config = dict(
    head_dim=64,
    intermediate_size=640,
    hidden_act='squared_relu',
    norm='rmsnorm',
    attn_scale=0.125,
    bias='none',
    init_std_o=0.0105,
    optimizer='muon_variant',
    max_grad_norm=1.0,
    warmup_steps=200,
    train_tokens=99310000,
    max_steps=12123,
)
Each number is 128 + 24 x the weight over the matrix's rms, rounded and kept within 0 to 255. Layers, rows and columns count from 0.

# layer 12 attention query, 128x160, rms 0.0645, rows 41-48, columns 0-159
[[144 125 133 140 177  73 101 117 161 137 158 144 132 137 120 130  98 127 129 111 125 151 154 104 135 141 142 144 108  91 105 107 163 119  93  99 148  77 112 155 140 147 144 112 163 143 140 144 122 128 131 150 160 109  61 148 132 152  94 134 118 170  97 155 107 122 119 136  98 146 105 167 161 132 120 108 126  99 141 144 153 136 102 180 113 162 139 160 118 102 130 159 115  94 153 117 168 146 146 121 145 141  90 125 115 131  79 156 108 153 165 139 119 127 123 128 124 112  88 129 135 141 109 118 139 126 143 161 141 122 114 123 142 130 130 126 138 111 129  96 131 106 107 150 173 117 151 160 105 110 122 109 121 125 155 150 117 166 116 129]
 [130 168 106 159 179 145 144 184 126 108  91  91 176 127 128 136 127 141 143 138 123 171 121 113 125 115 151 142 159  79 112 143  88 133 140 132 140 136  97 136 111 109 109 133 114 156 116 157  94  78 110 143 150 168  69 140 147  94 137 112 122 149 146 143 121  61 108 142 151 140 132 131 147 112 155 136 140 117 131 141 123 124 133 147 155 149 119 129 136  69 116 120 174 144 117 157 124  91 136 135 126 146 137 124 128  81 116 166 127  99 149 144 147  89 124 146 133 116 132 133 117 104 129 132 111 153 112 120 149 160 137 142 164 123 142 196 128 124 147 126 154  96 137 116 135 110 123 138 135  58  87  97 123 131 166 149  80 110 140 170]
 [158 127 149  90 110 125 112 133 118 167 154  99 144 159 144 140 135 154 124 132 105 118 132 133 116 131 151 102 166 110  80 124 175 148 106 147 161 119 124 216 147 129 126 174 165 117 117  90 165 154 156 136 138 109 122 133 136  92 130 144 142 111 161 137 126 145 137 112 125  70 145  98 139 131 165  83 125 123 126 142  68 125 127 175  99 130 155 134 139 147 155  95 129  87 132 178 105 140  93 143 101 105 104  96 103 121 160 132 123 127 137 150 119 101  89 117 132 122 141 153  92 153  98  81 153 128 136 150 112 141 133 142 160 120 110 122 171  89  88 118 133 117 135 155 157 117 105 157 126 122 140 125 104 136 161 140 100 120 118  95]
 [ 91 126 114  88 147 140 150 159 146 132 125 125 117 126  99  57  93 123 161 114 136 153 134 188  86  96 142 165 125 113 146 118 137 126 132 142 120 117 137 139 152 109 152 162 111 139 115 135 110  94  93 134 122 136 144 128 131 137 109 119 112 147 101 114 108 106 145  86 157 154 142 156 160 131 129 142 110  97 121 133 112 130 148 136 125 138  82 114 144 130 114 119 100 118  93 160 161 138 155 128 133 107 150 125 173 125 140 156 139 136 156 138 114 169 151 134 125 177 152 140 139 114 173 134 135 122  85 122 102 121 161 165 128 114 129 129 114 121 137 149 105 131 104  86 114 130 166 147  73 149 151 171  96 105 112 110 141 148 124 147]
 [148 114 125 132 136  89  74 116 170 179 173 127 150 135 132 147 101 127 135 112 156 127 144 134 129 123 148  81 110 172 141 120  91 124 132 160 148 171 130 111 170 110 153 159 163 127 127 131 120 122 120 109 160 129 142 154 116 102 129 127  96 116  87 123 108 146 144 141 105 123  60 147 115  91 172 139 121  83 190 126 141 135 124 104 107 110 174 150 134  56 156 117  95 134 134  88 134 117 153  98  69 165 124 147  86  86 160 165 117 143  88 125 140 101 164 126  88  96 159 137  96 124 104 101  97 158 116 112 138 143 150 144 134 109 135 110  85 137 119 119 143 109  88 115 119 111 124 111  95 142 109 133 129 118 101 171 121  92 106 166]
 [148 118 149 165  82 160 141 154 103 146 136 176 135 129 103 103 142 130 101 128 172 125 113 149 145 126  79  99 137 171 146 101  97  93 110  87 115 125 169 130 140 129 153 106 117 120 125 144 157 134 141 163  63 121 152  94 124 120 137 129 123 138 193 149  98 131  87 104  60 133 122 133 116 130  94 134 167 116 128 103 130 141 131 157 123  96 168 146 174 149  94 117 129  95 103 155 153 102 135 111 136 124  99 139 157 161 113 148 121 158 145 109 127 110 124 122 160 144 162 105 118 119 161 101 118 101 148 141 129 143 155 129 128 117 137 101 154 114 155 118 105 147 103 158 135 133 177 129 127 104  98 168 122 105 162 112 128  81  98 163]
 [126 127 132 122 115 151 154 132 116 142  91 129  88 140 162 125 129  81 132 128 150 179 133 189 126 115 103 141  97 109 110 127  71 144 126 142 146 135  98  84 111 123 131 147 120  95 152 115 131 111 139 126 122 134 121 126 141 122  67 126 164 146 117 105 129 121 100 151 113 145  99 108 129 110 129 124 115 125 129 120 107 119 183 138 134 114 110 181  97 117 141 159 103 120 172 104 140 169 124 123 129 123 139 154 104 128 165 108 137 179 132 146 147 138  89  59 126 130 111 146 180 120 142 132 111 148  90 159 143 146 159 141 137  85 128 124 130  93 143 103 115  91 135 122 102 123 137 127 139 164 116 158 110 144 132 129 156 133 151 133]
 [128 141 113 125  93 118 126 129 170 108 121 126 141  97 134  74 128 126 127 155 157 116 134 155 147 157 143 120 128 155 132 166  95 129 160 149 113 145  93 130 146  87 128 172 102 135 100 109 132 143 144 127 137 108  82 125 139 102 103 130 112 134 155  98 118 121 134 144 143 116 105 141 118 123 148 123 108 133 114 136 133 133 158 102 145 110 132 126 120 114 103 114  92 169 116 154 159 109  97 106 131 114 137 137 150 144 173 106 136 128 143  87 130 121 130 106 150 133 151  59 120  97 137 132 150 102 175 172 104 131 126  90 154 105 130 102 120 122 118 125 111 170 118 103 117 118  94 169 112 154 135 111 130 155 111 136 137 142 117 114]]